config.yaml
head_dim: 32
norm_place: "pre"
norm_eps: 1e-05
positions: "learned"
attn_scale: 0.177
tie_word_embeddings: true
init_std_qkv: 0.0424
init_std_up: 0.0424
optimizer: "adamw"
learning_rate: 0.0015
beta1: 0.9
beta2: 0.99
schedule: "wsd"
decay_shape: "sqrt"
dataset: "wikipedia_en"
Each number is 128 + 24 x the weight over its row's rms, rounded and kept within 0 to 255. Layers, rows and columns count from 0. Numbers have three digits each. The size before them is the row's rms in percent of the matrix's.

# layer 6 MLP up, 1536x192, rms 0.149, rows 973-1045, columns 96-191
076:160146088150119134143128122129125104175146132145130121150120139125134136117092135132114173107173123128119080076132117094119191109113109134145119149178121145131131131144127117135107168115127147139127157097107153126112092166137146139163124116134140113107121092116107144108103157128130143101
099:125152102125109143170107070145092157124147109096071127119129094141120112107129130121148130116048114168087130150150097144153162099112111121152133138140105157126120155140116138135095159135125149125099111133097111132127112130102114121174124156118124138109136071116132127157168127081104161132
104:153128123135109105141129118155137129108133153164166165128106101160135110101130108110147190140165137125075125135128092139147100096143113157141140059123111101124113152101133115168167136113115158153118143155136131122130101114073171130135114134160123132142139080103127158099083108087145155136
107:169131099077108110115090137102153137160115150127132165120139098098155140151129156168103125132141078156098091109139102099132147145149138157134157124170113112160125116157124098073145125144111150113086169152112074141150145106151111132146113133142118104151130111163129139136126077089097124130
086:152125109104110129130130141118178168120108123110122175141146107148142145165122124153101113130105162077079110126119071106160158102109136130130119149140141119119123153123151071152132118122100139148135119103172068134122128086116130097146145091126133135153156096110145114134099138141138148128
096:142139158118106120113127114101152153117180126173164118124106129123126145091126119150108168115125147140104127086116140152119149117118085147103144124144167118117120156106138113113146191163118135150103132107138141158122108086094129145114113113138126108119195104135129111112118119110091119147
090:121170146125126126143159129094159093142152117084132147155137115131175120103110111181148142083114103150118142153141104157135088089126110111141127127101113064132121112145191134112092115153132155154145159144158144074114126129112152140136100132152123108090152125092119182071144119088105157103
101:150148131119137119099101096102087118133130163123120155131100094123156111067121070138144152061149154121106147130157097154115142113112145095148135078081109092167110080109155142112114118160112189158088128170163105100140125100102114092142137103113122114115175130130135145128111126105126117123
110:124142128125100132145138116124151124133138166127138125144122093163108116131113136114154121098146106162111154114129140136131100115114135148118110120099145119134110124143149126125169132179098145102052147147122156100132112137125164100175143178125110106202132120150128158112096130110105143127
102:130137138072113118115128139101129167108162126093146134096164142149132140106126108131104131099147112138148144155161122168083141090133162113146140119133087122092139144125182097109165108152134150133137096162076132091167115101116148094097130114157124146172127154138134120117137151141120182142
088:105125103143120104111135108099141160163128144109119142103092101127115115112114117154126111151141150132123120151142117127118129157105091088143104100115149142147129085121134091139071115126157137159087132117123115070109154094116127055116090176175101093135108138160111149108111147130130134158
094:179129101111105129135117120109149169101125104148118111130141149161137160147135073140093131116089123185104123133111117111117116155112127122111083095052138093153122112142153110078147139132121138100147115141126143125120125104119151096141138137166124091160126116130145117144121164150133121115
097:143122110129110140127135114133122121136178133137078108113151107154152126114129109148152117130139115136185162177122066108134158116133115161134127149138109135136121097108153089120086105128127115137090151134131076123153137142122193134132125156140107101131135102113121119085116086107073135143
108:122130089091113127109140085102094119092118176131066131132093147104125123173112077122131129087076121129091123149163114120106135082136142116143100108129098094155114119108132104152145154125116107118111129124129090090144107078106143101124153111096143144163142120151133089090146125075097150166
092:129158105153118099091089069128134147120107129109089115080179104140105145133150102111118147127121116128139127173138128165130148129124112126138105087122113106153124091080158134068144098128131129168152096151160160118159133136120148108132125108092161146130150142049123138123126164128122115182
107:146115159134113112116159107102072161122142122113120171125107089172142139090118101147102110159070131133141087097133146126114116131106131118126136093078141090123136097117141100104107103119137128140154147118153135095131125123168113104128115151133167144128113139111147132132071139124150165169
077:136135127160118152093123131099104143090112114129112170137137130147132105112147097163068119117088156162118149124093072114109129123098100118105126125148139091135145143081140129145121099193121147121137157113138131118121159118080141098116086091147105132122116102095120052101128153109122101139
093:160119145126129127129096127127106193143144110151098166149140163095204157162116119156102158113102124152101145112111057111099089133123144131131134148109149070153122116146130139131119089161118126140141112101139107084117150119109113104149111145163159107149137107083123116101118130155131121137
100:175138133095112132112108156118114124126124115128152174153131120165157081094106160152159141049118150100097124118120053146132147132117109142095113149149157135137112123095148119152116085129123172135073129142133098142143159132102128118132137070139118128088112108080152060109130154105124113117
095:176107125100107135154119152085062165122176142135116128125132115123121155087127128121156143119102154098114088113135130117124146100103088121169155116082108155120127123102170098136106125141118125128092151151119145125175117085132112130109177094074154132127153132173109100104139120131114147130
106:148146134094108127138121079110156158122156114092116109155129092138133128117102095118134152134134109119127111139154110155156124131152138090123120137132103076129125147126127135071162141141137113091078116135147106094167108096120091104126105134101138172175137101109117136157148111112098090146
101:146146174081114128119136079116122133115158140118141170094109121083138159129128142158135140113090137125125131133133106129127096105140116107154102111126093118130137107063141077139153108132139127135118114158142162137144100108123131149116130128121160146145121123119151157098124152165113182081
101:119129153124112115154124124101072140126114118105149145129124150163129148083142146134131137113141118122113102119145154117072113093100126097135135134137048099125106165174121125120150105148104122147105135136116156123132136141128089141143136150114170130133174135093108134152108095133103102128
085:139146091158113132063085109124080109099146137136093179141114106163109163112140116160102085104144154121134115176126110131093167122112115127150203096108118132113123074115124155125124165134136152154144149131164105157132147134079140131089117104137139151102172100150100119140142130115134106138
093:149102102164108109152119112118175141131108142132100073150137097132158090109083115146141147117111117135133094129148098115147130092107118108136101106124110126175101094153147138114136100104137131161121134115145088135157128110119125135183134109110095134069124123058122153077125134115067077149
099:140143129170113128105130105125105159156114130116113102159143107129117134137075132153132109099151126126130108178137133123114136126148140103130110135123091072133113134152144132110096155117120152127124098112092114113134060135163135116161103144116113088092167088134140121102122123065091093128
093:146126133125112101166152115121141159111111116128120108115138107145140116125070080195130141089107112118112084135139121098101092114171123131156115127132119085133131089093133156089105105158116128130150122143120116104124109123109151123118140141128147194143143127108138155145100105089115127144
105:126129126105106117121149133151102115103135143160112105124156135140135132136091151125141151114127153135109144142131119102134142121059048120152117100147105127127124113114136112168097149089117131158137155123188118112126168105129158120147144151100124146150183134122133149125111128129115145107
064:122129102120116121130112125077045096141140104133171112150148093164137115130120133122137127131136083097126141080137146145079121112158113098165113121135101123144126131118146108135112090145140104124123159147126125095184112152164120083141121152147103123150134121097142109103122106129176115134
105:153127107140099135131140120094124134172124122107110120084126108092183134154100131135059092127145133141116108151104108128107140157100118140163164118140109131105137129137150143108095147138111145118090155122108093106167146171151131103109111152131109144133124193142144119145162155109111130162
101:117108112116101113132122130094124105141074145074113132106138113104152137124149170151127166093136129111114114124139152105116174121108106149122077135124131147127153081110132113143151113153127126140147163157199092138148153079154109129132141102165160142146162063098156142120140102109141149152
098:132133095160116123114134132099093125124136154138097095117083129149078129138085100124142138128096137138131095155151097154122136088131139136154112107076110099169109121144125129109151104080117119154132106145085111094157170141123191158138098076127142141149135107143108127122133135124129135178
090:098108169137123110135119150131120138118125155130131178135093165160115122147087126104139116121116109099161109164125125114102106142146130140122114109126112144147132122101098096136080104168136109160122205152145123144169098126147147147143148148131117123103111140093149101120077150098158113108
094:130129116144103120179123116124143118154095142111137080096119079148123146107065137123147157103127117147100082161120131123114119117103081154123103108114103131129136124091119135119107155109143135118080144112119127089133122128138163127117086137139148115145147116123157145101163078112132128163
103:119144155111119138128140140094104136106073131124115160084071136131170129104097120149134117138095150175096136118138104112127124102115122116140153132151112117133121101118129105111119119153132144137107134170109129125171138109137152120113129134105167108124141124153143115168080151130117158181
116:133127149092126153170102123131095135111122108106142131115115124158127121118108157108125112156118144134138114132135136097144127168136156130160121116140114146123140139097151134105113128177122149146158158096161151143172092112092149127143172133126101153117146111161084097177131125170147151155
089:152110149156124111163138121100123112094137119167125145112119108157115119099115068119158118134140127136149109113117169144138133122121137152124135094116090151128097144147119168106130159132116129130102157104156135136154131121175086081106143095121106150151153178121159132102154092115141165138
105:128154139115116099135114098134123085149156138057100120137126108100141110104136121115090132075137141061128064111138148106099152080105123120174115119127140159130133107118125115105176107132131183135144123136159140146135121148082119103092137085120113169120123134083129121127142092080129135136
101:115137157098123138163174127143090128164110114096135154099082123119168098131116120133110081110152140086140148111167108125164138091112105148148157087096127120158140172126131111180107118134105160103148179097098123109107135149146091145130130098095142160150119134158148132099083137088111142132
098:124143110140121093116145084145124107136089137098142147114132068178156131128120123151150119115114127101136143134153090116142152123108117139137098102157141104125139102103165124160134154161096164118152197159119124090165103093127198113124096099126139133147162141153156121131134114080120160115
109:155123139105104124081117084120117157098160146130104139158116122106141118079130119135120131114123136143111152134118120109130104159092126148129113083110108127161129096101152091144133125146092116120137123125157170135149135117103120092110112113143149118123163135111117095094142133097121163148
096:143125127097114123130130074100130095105086104115087118131086132110157146111119100128107111142137105084150116103138119156117155103136100127115136116103110110122101135129162117131098147117167139118127144100116112143128107130138121150105141128125155151116113114120155135113121055122120107108
095:147132149099108111130104148104155106123102134104142160087142079164178164134101143116142138112159116102137148083125134146132123138093117110162123144162125101131142120083124112093096139145123144160105151141154129150184134120119080096179138149147149148153204155097113147085164133136125117101
098:157148156095118098130111103152129128140124078145099132120119095136156117136131090127140111154097126101160129132144142120102145143111113127089116090105095127123087118094121143107143091140139134145108115114167121156122162099113141135118088184116168094132097125113118079130098142126102109134
274:167142116127140101118116132141096112152142164101121155115117086114144136082090066136111149077148149127106123118168119145105163124123145112139100078108090110161103089100144163089127133132098185161099134160165115095116090096102111112136098150152122099136178092118126149127132131101097126137
105:126142146123114140161150118130151150110122154130126135157126138143203104096120143151134147116139110146138179127146088136134148093140130137168115132121078095124088168090121101141177140154117163107144117124136141105148121141123112135152099147100131136117130113104138149092125138126090147091
092:168147138097117136094115085125155100140143151144138133091127088162143088128136140099099118091138146143142131145129082113105141112140111101124137098120139131116135114150112155132182170141110178175119118172155141127129106130068131106128160156117137110121168123120134151131105113138140118122
107:111170153143103142150176126131130118175108122115141112111117064132126145100081154129136128130130173138062130127133117143126166141116120124100117114108099097168095161152136096132137172094118154126102110159170121109137106132083138165174129097118069138145155117094135092157102124111132114112
089:164108095093112091166117079171132135133182153152079094106114093151116128122130132124182171121127135142104054165152145110105166108105121120130109139130100135110126105133152157107146152144151127164145142116134113125130119134114153157123118085099138099112161102128152121109108105152118128120
107:143139135106117119191148137147125141116163172140106095084119111111111148128126098098141116144131142147138095104168133107078112090107101139144124135171094106151120147108123129146147163128120143125145148132116159136174125147128125128131132111103154180166149112115134121143169117099093151169
271:171135120128136100123110115139095102146142159121117150123116087120147141097091059141106140064146151125113112115161109146119170124123142112138106089106073102160105085090131161093120124133103184162101137163162112082117106094115121112132100139143109110128171107118125147134135134096097121137
095:144115103120125106101133146062108113087147143139146143163088100193100100149110112143138111155120129126106145150152103136144124110143141134107123087140106128130111157130136070137163141136133178133127160131136142144156123129123134137117142102165171120155168100122104092086080104102092118109
102:145147135080115130099095096095119131148168154098100102139086126128194117083119137118108110144115131133128146173142091123121180090120116128123156118082129144139141125132147131161122112134119151120150150147147114127161182123072109095126078099136108142126152114107131075109099143125124142120
090:129110172094124123113096130119126145132141099097165160163077151138197106080117100120132140113099135140091129130137061133136152097121135115109119123127143102116139143103160140138133104143128149162127135128171145126103137126090136136127129121173139105140124156123157066143083147105132136108
110:124153139094115137137128155128077140155161147154132159108118151100176144130123086119128163125111102133112110133176083124114141119111134115151132141104118116113122112122141099150111180113115137153152135120095119124144120130127145128132129088099149164137142155121162140130121098127125102110
100:154147127145117099160139139117179112152121160145134148115220128129124143142097142136112116115141086112108129098188141097152148134102129135119136124124095127106134122107141110099156112175108147145079144170107094148144125113124116119130122139151102148203121127096138145101112086122100121098
089:109128134083117128182121110166158111147116128143117135122128124141110104136114135125126126079078115154136120114148153115128095128173092144168119165131120109165107113115111104131093147142136131141114127118093123100111141119097129127172101110133104134183163142085150126096113075079151151147
087:144135135089118118120086138142097144101133118120113134091140143114133132135084101176089105096127144141127142125144081150156168132118075125104126126126108141120115132089114143092130166119128182127097163145109126101134110143127135142127130134129201149156162139176153134108142154111126123170
090:138147130157119121144107073165104145138134097155064109144121110108160110104071075174123160144107119134104118135119124145089137055112168151140101113093075090115063145105152133144156094135132133112120152081148122135120100122121097125092120103128097109125140181107099148085109112142104134093
109:106134174116108129135131117112127171126085130091123157113170125123180110092140127155176118117104125155132100131137148151137134131128116100134125092087148145183048133111122119122144112168113160128117133138122108134113146119121127102084154127154103092096104147117097142127124107122126125166
096:158168151095113140096146154101108142143159081133144177146133107157118171168145132099120124139136141151155141116117105086116125123104124124176142125147039120156129110123107092125153151111118118141134126141092152127152103109128136142115141140141165116145121156138111134084102131134117144100
097:158111094101117119085137117118127137135132166144119133116126124107149096116113111157111171128120134099131125098126089131110141058124089106104138086139101135104130144116160114134165118133132148168108107136097129119128139076125162113073101120129108145116162127115117124096154181121106170137
108:138141119120120112124149096116133136129111136175130134134130160147150160093113149136096127151126141132113090128119076131077119125130119151105105152110114115170112156106173138107147110139129127160123101115137108127106139113145120143119143150133137119131145110101126115075075106148091125106
088:120128117120118106122114125138107097127151133082112186156125149145107109130087159124111143127098107105157127126129098114119145121131131161129122138109057134149148077112130112105122101121157129124143189085126099119145160150085144096165113155141118143125123101161152162136090128126136106122
088:142134115097121093138119165082103145142148133093146168144142120156114131124152104169132151119145165125150128127097131107116153133126124131137116126124126154203113120110169131108146133155123125161137146118199134137127123108118159130130165106152115148109168129109148108066116136139138114115
106:078141111115117092113103138153075135155123113135104168129131117138176121135112091118149184128091142101138128158144096072152155135084132130132133142120122101132106103107146126140076112100113130124128127139134114126128153101137156163136161121124123186116150156105177101117091104131081139135
096:147140147150110098104103119135101095128063131093127152118142149116156133131112141114122128137110118114147141129134133122131123103077137146142113066091130143138129145092164182134111078108105125142113135083148078083104177110150122100143111160134127123135122166129132162126138126141142139127
096:108161146134105149134100139114111143155143118099079119131119081109153138135129128137122117089129116130092073132135106108096102137096105096170138091122104111160141096066152120139114116154116134119134141144115085145107110112109105132129110123134118120102163116112125098110092154120119123163
091:141154149112115115142110115110104106153124151116131141134122105129132142133131127124135153105103154128132094158137137102128154120079132192165133124167147155130122104125143122139095120149127130135118138115164131127123121134066109111129110121086160076077155140059090145091141109143128097148
089:135128143103111118162152110093151135111138123093069114141072112162126114141118134156153155149123134166113148141137102129133138143109132158115126082094132132151123093138158135089127091122122142106121083160143149133113136148143149123144118123155183098149145130098169135081139114160106121118
115:136167181145091122100145125110121115134109157156153177147123123133125171137100128121116106134128134168124113140152129115145157161160102110138138097168136121153153092130162128132067147153084141111132163170117176149146146105132114103170102170147148118132139119130120118119124128146114119133
091:135115113114128086113096125136094085146182160127145129090179115142131130088103084168116126077124140111134131116145122127087185112116135092161128075127135133172117098151140107085117148131125145146120140104146148132112167110130134160114107168149133129149138138138117158135094135097148153159
095:140123164135119110124129101111094154154147169060125128132139108150113076060143084121148127099137117127127146153180120135128103091135092107160133124144133088126138089127130112108161137143136158172115147140140128107168079155096145159100142096161138155151138101118137120091115133144114142132
# layer 6 MLP down (transposed), 1536x192, rms 0.141, rows 973-1044, columns 96-191
074:128096173117040118119115141119132161121100130089143144090094108126114126147117107130118150113091130165138119130148095139173123149093124143138079112110102149136137163167148131120157137155111107126133159123127127124116110132184107157140165151136157140119137178146114112137141119122144105119
097:150101135139157115090131137154092102127149115146122123118082162103143148140150121111095109131141122188134142127106179142104078128133149135143151097126142139112131123132118136099149130141141117170116145066113127113159156151102123136142124086153112150175118131071100138103134114195152169114
105:106144105144110105130159080164091156132146160108163107159168095099126152063131108105117109115158154133125100104191133136120131133107133078069134125119075112120133149114123137137094071098118130079145133105169137170123154129121106110122093123145109115164144144081113144143124135101145119116
116:126094167128113134133136082142119115137150140147133105172134140155093177171131116092101153143121139162152139116132141170129118111109084106124132103098112131090141119069129098160105122122156174129146131105145124109154113095118126087090117127159155157106101095162141128114136151163146118140
081:113142154134123116100099099107150129119137165106142133104080122107181077113090143110131141092166133120159112137134144119098081125112150117084109143092132163119132149128160151134155137119083158147113093147123149135132131135131146142104145155120124137121104110156109178150122128136135120147
086:104156140153097156107101160070152114125156113132120114143150111126146119087133059089132100101135179120125147140140153156092146137134113121065128126114129152135142131118118152149112122158123122118121136134151168113172101124146104159114106140132113060123115135111156140127131133120106111143
090:113131148119255132138154139133120141153138113145112115107160101154157141128095130081135119132134114096128142142152116121121133146133108134105094134120117143143099181126130164092145159166127121127124108164144143154092115108138172153155163149148108137139137146123125117094151139127124135100
096:127127127126255139133116125126132126137118132122118135107135130134128151133129101135127135107124129135139123135134120126134138131127109138123150140119128102142124117104136116123144110138115169116101130150119122135110135135105118131155111137121129119121119117134125121132148107118115115128
115:142119103128137122126120139150124068116130105146165102184113146117142093151102129074135172109140087110137141079107122129135119117178123116098161120144107113121158149114135130141103137106131134165148122126136120105132128114078150142158110114117205166122161129120134107141165102135088145126
098:147155137132101161071081120140131103132116079124130158140112148176120138172124128133159173120142147103107107094105095085114135171122152100103104137157139110130146144133120111134065103118120095131111164120116132158094139172094126117134117096104135110169163096143095141145114113145082158126
096:143102159151154157138148122120152161169134139093148130156156113129137135118094163121152126082092137148155125109152152110113188173173076160100113187128124124101118227097120108119131131127102117135129191122153137124154126124137144114161158184104132113125141138104095165118149127135129147128
094:123174127096132130176157129121116088083131139138092108154174127109145119124189117117156142103185139094086145119123135136122171121121113099100113175163106167135172145146122127132105171151144116082145156107132167120105132152126074108130092128141121125107139165148111147103129127127133113130
100:103136152151140122121122153119140141134149128123186158147158147134097134079145123090080107113122142126138142096145121121112120155215145109094187093108152116110105153113122120134124144130138132103148138118135179073162122106118097117104103181148141159111169102148137145128127145147146167155
116:124118145161092140179114098145080104135099098131126139131131104167146164149106145076092128149107099156131122108156110141107121114142136091143147112132156115103131167132108096119123094090098123141176164143158103095111167115130114137167136123086112135173142076166123134100107116152131094138
088:114084186115183124142184119158166092119098137149143152134125163110164114132143144116149116157103121160131133120116147088127126115117157103153135140147126148120138145119136145185102141123113148134183131122127125125080155115118115158089120120169119130153136103166110153154114132119142141150
109:133106144166154101186133138152082126152132121171134156145101127148106160147139161108126109084131124131099115139190147143133139127121184107148153159153161154112093127148118141141138129213121101107140131121111102113107179081101112091119156144115150143126130099117112130119108087092142146124
075:157148132147146121144114167147105123130149151150135121137099128117113142157137161130113124105161134131112069133112181119138095093140178095091108146140100189114143162184122137123136170153120134121118131111113156105124080141128108082161114199132146160089181144143127148130133140128101153135
092:107142063147198129167124143121070122134141141142136111126104130126143125098123125152153142144173151116149109144166207118146146134114167157149113093121125154132107105137129141080079137121107133140081136119127110127148101157130124118152159198137113126135115185094134137143136133107101140121
091:155136155150112127119149133111100134079154074140163106095189135118119107170150132118136116161147147141113133094112142146127099129122145137152113142098126117158142135130130135137085150101130122136137122144130146144160131089151178146095105180148084151111118134100113122117132179151071140106
089:134082108135093136132115102095101085126118143133180126146166114128169101142130136133119122100132125111101124095128186129117121145123114162107068117132166128147109169101149151117138104123156110157097149144149164134121199125102166141107143132131127142154131143098156124147119145127118110144
108:105160153117132149126165132136128109134113161100125108088109138103111113051118151125129126136113123139188145140180146119098151132164119137159146115157155139127079133129133145139091129128123169124110139126132142084127126116085117149149161133118133158205109142146131104103102122117126158140
096:088151118150124156111118149111107156133125121166098115135096115129102099132122119128126164115154094111130124090145143165143109146154074160104105135129166116103128144149098116102141121109099114096143147078142115131107118111168106109135099165131095163141160126167132148139118096115115090058
099:134141145100167175129131116176151155092110131178143112140113136106108144144161156144161134128149115148137128116114102143150159181154091183118106114143155113139144109111119151119097126105112095131156109069107153126151127092100132145131114117114085136123135146150108143155097146123115125132
091:125115175101118135149170134130143094110121118112148100131124104095114125160110169092160137111114107133103096112102147120156107131133100134120111180167126124158113187119087128152142112150094131102106123156083130109112106116160120130158115183141123131176150118109136129155164067128102109116
094:094127151117157142133125093098106126133118118121136141095068137154109132164174168076126107106146133116091156134180115187142107127143158088110117139102156107159113120110120084063135125154110127096150133160157167092183117090141136114127125108152141139135122150119152094161108135104139132143
100:106150138100123107117143112116131113112129116125114107115094153133111123119158128170129110172104119154109144128156141157136114065106113146146150094183137208157116125099136148141117123091124104143145135095143111139137136149136121114153109139122131150166076156087149154172160120146139100128
089:139113120140095117128137140136119158135130117129080105085120144090124120187107140088156130175140147128127136119171124141168122133078140130111091117133139130121163137171144147134121128102124118079119142123168112158139113135154134121152111086119139099109085116131105073142100159151127104108
116:156103160105112141132072104081114123102104136085104070124126103129145169151118170168166148116085102112128119156133139140136152122156090149140137098123159128124092121118118090155116177148096144115103128158121163120165149137153122111140123129158140126159148125128104162094117140093166151131
063:154133176135238116098134132136141150095095105125120135128120143111158131141121097103107159141093166123138125138134139126128118109079102115093107110135146137097129125165133112120130113109085111122128124082113161122084147132148146128102118147144108136091101182116135154129144109124109138143
099:101156103129126108168119128191153166148078155104131109132127142157162134093148121109123136131119148143154167102133137122120177155140191114116129131123150125086135156173083125110123151154136155128099127163140120110109116104166094137130169109150134138111138139186104145134132131155132106084
103:118127126170079130118069145098154143102155157128113103097112091099092138113145152115142124103122157157153132128107112115131084132147083114137135102107123118118115127134145150116115160130133197118118105147125155076086095156118104106110126139101153131154111168200111149169154112121077120144
097:116168133074125111132154108155154128139139104123084121107113109142154151146172147161146108150123140163103105083128127142139142144138109128192120154120135139152101097130161147126145112124120181151102159142141083109109148145130124137082118103129136150128148120130146137165107142096122115088
080:107115148097073128142105159135141136151100148133101159135143162104163130131142131116139132117111117111143099110111115133079093152138107153101150144106129152157176125154150139119149120162159144124084101114109149090120221167120086117101104109144128114126132135136130130115125135175109119152
096:091113176142124095130145142110123134142098117153153092138126125107171112124102137087163142167175125134140140084109130120139110137108126114126147146148122146178112101115173087100112122092146115132118111116128112136139106123120152129176114130138126124119122096100139150125104149134105153097
097:128098129092181137137114124130131132178091105124189127136123107117105145117170134108122139152139162124153124117085095144147131125133094137079108156088157096143125128129111125080152136167120145132119116127147153132114112114102109105124104128171152113120133112154092104124190120121091112109
111:132133085130110112096126098104131147173108125169123132131112099098146132115134116183125188136146114146127127156118112153127111099126121124122140110118146116122073153164116128132122116079145119151089120157128118096110140165156128151116119126161134140122109149071193160107137147100093118119
085:104150101076172119099103133114146151145092133101086109116106155083128109111124152168102119142086107129107155156129077138123135114143133122100114165099149129104182155099153096142110114155114110130124123122124134101073116148121163136150113131128105095104135084157111138098109168112120113120
099:117064112098187089115135149111080178136104097115092158117113169148105143136100150137108085141123125118130097143132100098099108110140159138145152149136099131093133121148077119155128119146150122110141137107122094157095118130102151151128133095117145161157122090123119124151127141126080166131
094:135142096150106113145141173140105123141116101107119094077128107123108125137142114106117151136119100083098121094157153141088129180138147190115122133094116153108124122132175122123138159113168147092152154105117135139136108120105148134143169110133147087142130165133146117133130174160148100105
098:131090102120142130107125116084141088086153115139082122109131119094115137118123136102087117123122119177132125056121149093157137057144106140153130099126128115125150138157155150094149159127172096178147084112124118137069110132130132109164156127141139118133114155110152166108104121163075115124
116:138100169138115146122103135100097109133131075087134138092078115154100099151143099144128131122170112101064111124109150147146135085113142120135117122110103120122075150137132131134116139175153130154120136082080116138168159110110131131145117108097141176093183109147118163155152124095143150119
089:105131174136134128132117143134140124169115139118111148089119163095107128128150112112172100099095131120145165137117073132099149172123122130091112099095115101104091188134165123140089095153131154112160117136091155138140121113120118150154110171154128146138149157110156106121116133098170111111
098:111092123108094127153123081160119153139116129123077129145173104130127105127132106066131140140104116099094146164165147158155137145117120119205096126128138118175142143134127125143115114078141110143117122115102125101136127168151157142153108140149071148126149150117095168129075138165147058143
099:115121106127120142110129099100106128155135123085103136104128159175150131147170125118171140187146096149178167129128140140102118154119159097110156134107158111141123136129117112129111130105117082122129136138133111098125106136119158158100126150107130129101151145124125134128126158124140102164
106:138139112131255109132128129127131134145133127122132121124120125121131138131127130128120115118139134122104124122153131130125127125143128129134130117124137131139118126112130134131139122126106167127121131162132121127123125134111128131129121112109130131119137109128127142130125133122121126132
111:126090132138155112135163097144135104098122160131127109124104119149140107112137118133109151123144121177133211140095176108138148115133167167136135148118128116114125117143076127162139144152120145188127115160163085126139122101099178142139115104154144156136106132136146136142163070100127132174
092:108114119127219123140151119118113125140093153104135157143167180121134147092172106125146131135134139113080080127154151120162136167109124140120122132118110125144106142073100123157124149110125127071154142137151174130122141130128119165118152155129095145126168093115136118139127100126140122129
116:126107079158088109141158093113113141143186144140104108118155129164121103157116141153056143146137127151117132147125104110100109133119129144150154115149152130142145100135131118113133138133124131095115057155123109093094116094085176142131108134099148127152136139151103184110137119132102151103
085:128145141162093150140155182115158101104111085084155118126139138110114160139120133119101149133144125104136159095126147131125102112129136085070146147137095086150107112159119156124112111162148118126141171108141137131105138110159144131124147209172151176159129148119158144125145155155160122181
115:147174140122106140125139089086143144123137149129129144103103166116123125127138144127121081092162143153093125085157149169129102170133127123148132131127134124089123139119154128102175167108155170129098153103162120100138135103124110176122141117118157132112127136139106106156137145170120127132
115:136132125121255118130123133134142142137136145119121130121124115127132135131125134131128119125141136138134123134139132125115134134132138136139131113129129130145114114121130122132128128135096158115120129134125127114130115121118126130124120134127139132134126106126112135110137117135115121136
088:102116141131129105149123157156133132110107142117130108124153117100078130126146129088145107093126128116187128120149159132115143191090119101129115132122092182117086099130132147105087138179094132095121132131175094078126127113089138147151137152140134091139092106100126097155151107145121134164
109:098119184120202129150090199142126127094130092155133174107116147105121111118116098123141155105139099140152117119132130111138152165095153114090129102118112140118116135128152129132124091157158133108105150186145094158124166117100168125082124158151159085108141106119147137128106129146128133131
085:125140113125069113114118133151132128121150148146125136129147122160094108148124119111120104097145144108150103159148147127135120087134129138167112125149102092096166164153131096114138146135134158115160129142106114170130136104170108084104110171091122164121124152153125154125171128120157168188
116:129135134154134152096125141142125145132143096139130146139090117112175122161080131138166144137172143166122142137167114146160117127127155119097122132082100110151103104086127087137146136105137137111153112136133162131098167103124134150143199109094104135155121123124138113153146157131162136073
102:130128125130121167113129120121134081157094087152106121146111111117105129159100101170167151110095109108144163190119120130124150114093133147113127152147150114197157099082122108147155129145120094126158120118109133110140134132129127118119122145092132144142118162144130109092094127151137098156
082:168118162140085105093108158139081140130154141111174142095081108141110113152150122097122084177125068114123136163163137160108131143106135105154151100143116123138140159145112138128102134099115145114143104159120117160159147119171124134144144127173123130136128161143115141142125171158111125121
096:106164125155255140141140109103139135158155118169140105101124123147112127148147114120136142128142114117113079115123126099129157149130136110109149110130135132169082124110169140148131120166143134144156124179160127135134131107140115128125102133110121134128134173127097148118105134064133149169
088:109108121098140139157125146122148144114154167124105144140135117161093116177102141114078115073132161115129173145115120118155134116130121116151121088141147125147136138119110114167132088154127128100154100158139181119121108129140123078123110150127169114145160136183112086126149106138139103192
121:108145141158159149132125106190127110132115154162163167143146139140101131117143155181148108147111134145132134103132142142152158172146094139102151126109127132126139099163135103114141135123136192128132135132147182097132126151092101122139161128146160139094122152116157134129156144205120163143
097:138078150125082116141140114067125113158158075124119133097126156142161129101104128090133133143112162125101097128147164110127084127137117089117139133103105125142123141121140141085150134127101142104155122131160137110151176142134098128139128140130164123129132124102143092156113148153116181108
095:105163171163225133152131133146115142146165071116139127175165132155150173080125147124126159075149142124125130093135115151118099156071151162152132153118123144175092148128103128108108099108142124134116107128125144075090113123140122143142112107148095103096145137111137104150102074128153099108
104:108148114107166142138116128166106112152117155109112084132141122194160117139138125098133128147137114119137131101126113098119147162112150142148123151126121123122151120162102100151128126115110100157140163123117151154107101125159109146119109153180135156103108115158102147116058119106179168155
087:159138149138107154096160110095168161117129145107126078116152122168129058134150145142174164121105146151153126108083117106151123131118131139126125113127171117099120111127153118122184156160138134096100136120138136121154118111163107141101140109150133121158118147139132112084135139131130165112
089:117092109090140140102154131144119105158085104147142124129100152083134119125125154104086108106138091136109099150126131166112106090125157108172132124125092172096134148105128091120153151103141111123132138085034092116100062125146118118156104119150119092142142167113151115167148118154141151131
105:102153121152090135104108141106156112074102140103098109137125125103095129192115135131111113131087089163111150145147133120135129132107096131153130126167106117141135099172148127150105116152147095134116170108162138131156128121079128090137118145111142122151107126197148154120126143114122100107
100:108162109107109113072112103125142103163123133145077116140130098094146096151131115124126111173148153107135075155155120106129143170128114137085122147137127155108127131057113110139165126163137159105127147164124110207132119153128150114128150085115092139139150141144140104120121160150114130113
094:100127117126100112116177040148177138116148159097155127142149125132177115124107153126104121145099125104103120145180160124127123104132170093143121152112152114107129177131136146151148128130104156140164111160158157132150141124128120142088129150105118186139083138155117120122114099105166084112
089:117117077137136120145116115098097120116116132114110099079135124158142125175096176131106142175121110078137098106153109122106134162154122126152117110149130142105122167108174141114160117163140106142093150133110155120123110098124147128114084107156086146180122118145135112114096145160191138149
085:110128151175082156124128124193114114119124139129172147154107139137128133081150177109121093122119152129115139114126098143127125128156139123127168161165155150086135160105133125117143141117152167125165131083141129134107105129105117130094160113121098138121101102124126151130141135132126152133
157:175109166103131151176153107146132118148107109088139159115143090134153127101135084079122123136118127155063143104115119122118142140139163121160131085106116145133116118131098099156120148107128134147064133112114150092129156128138095120155129123178120108121111102119132113156123103089171136117
092:121138166125255158141138144128098102130139094148123105110137091101107115155103139105140120112065081116147111145130102144140138127121139096130138171158100142123123113108107127125141125149149152156111130124149121121132081108125142098146099102135122112147134166105137129121127119126126118094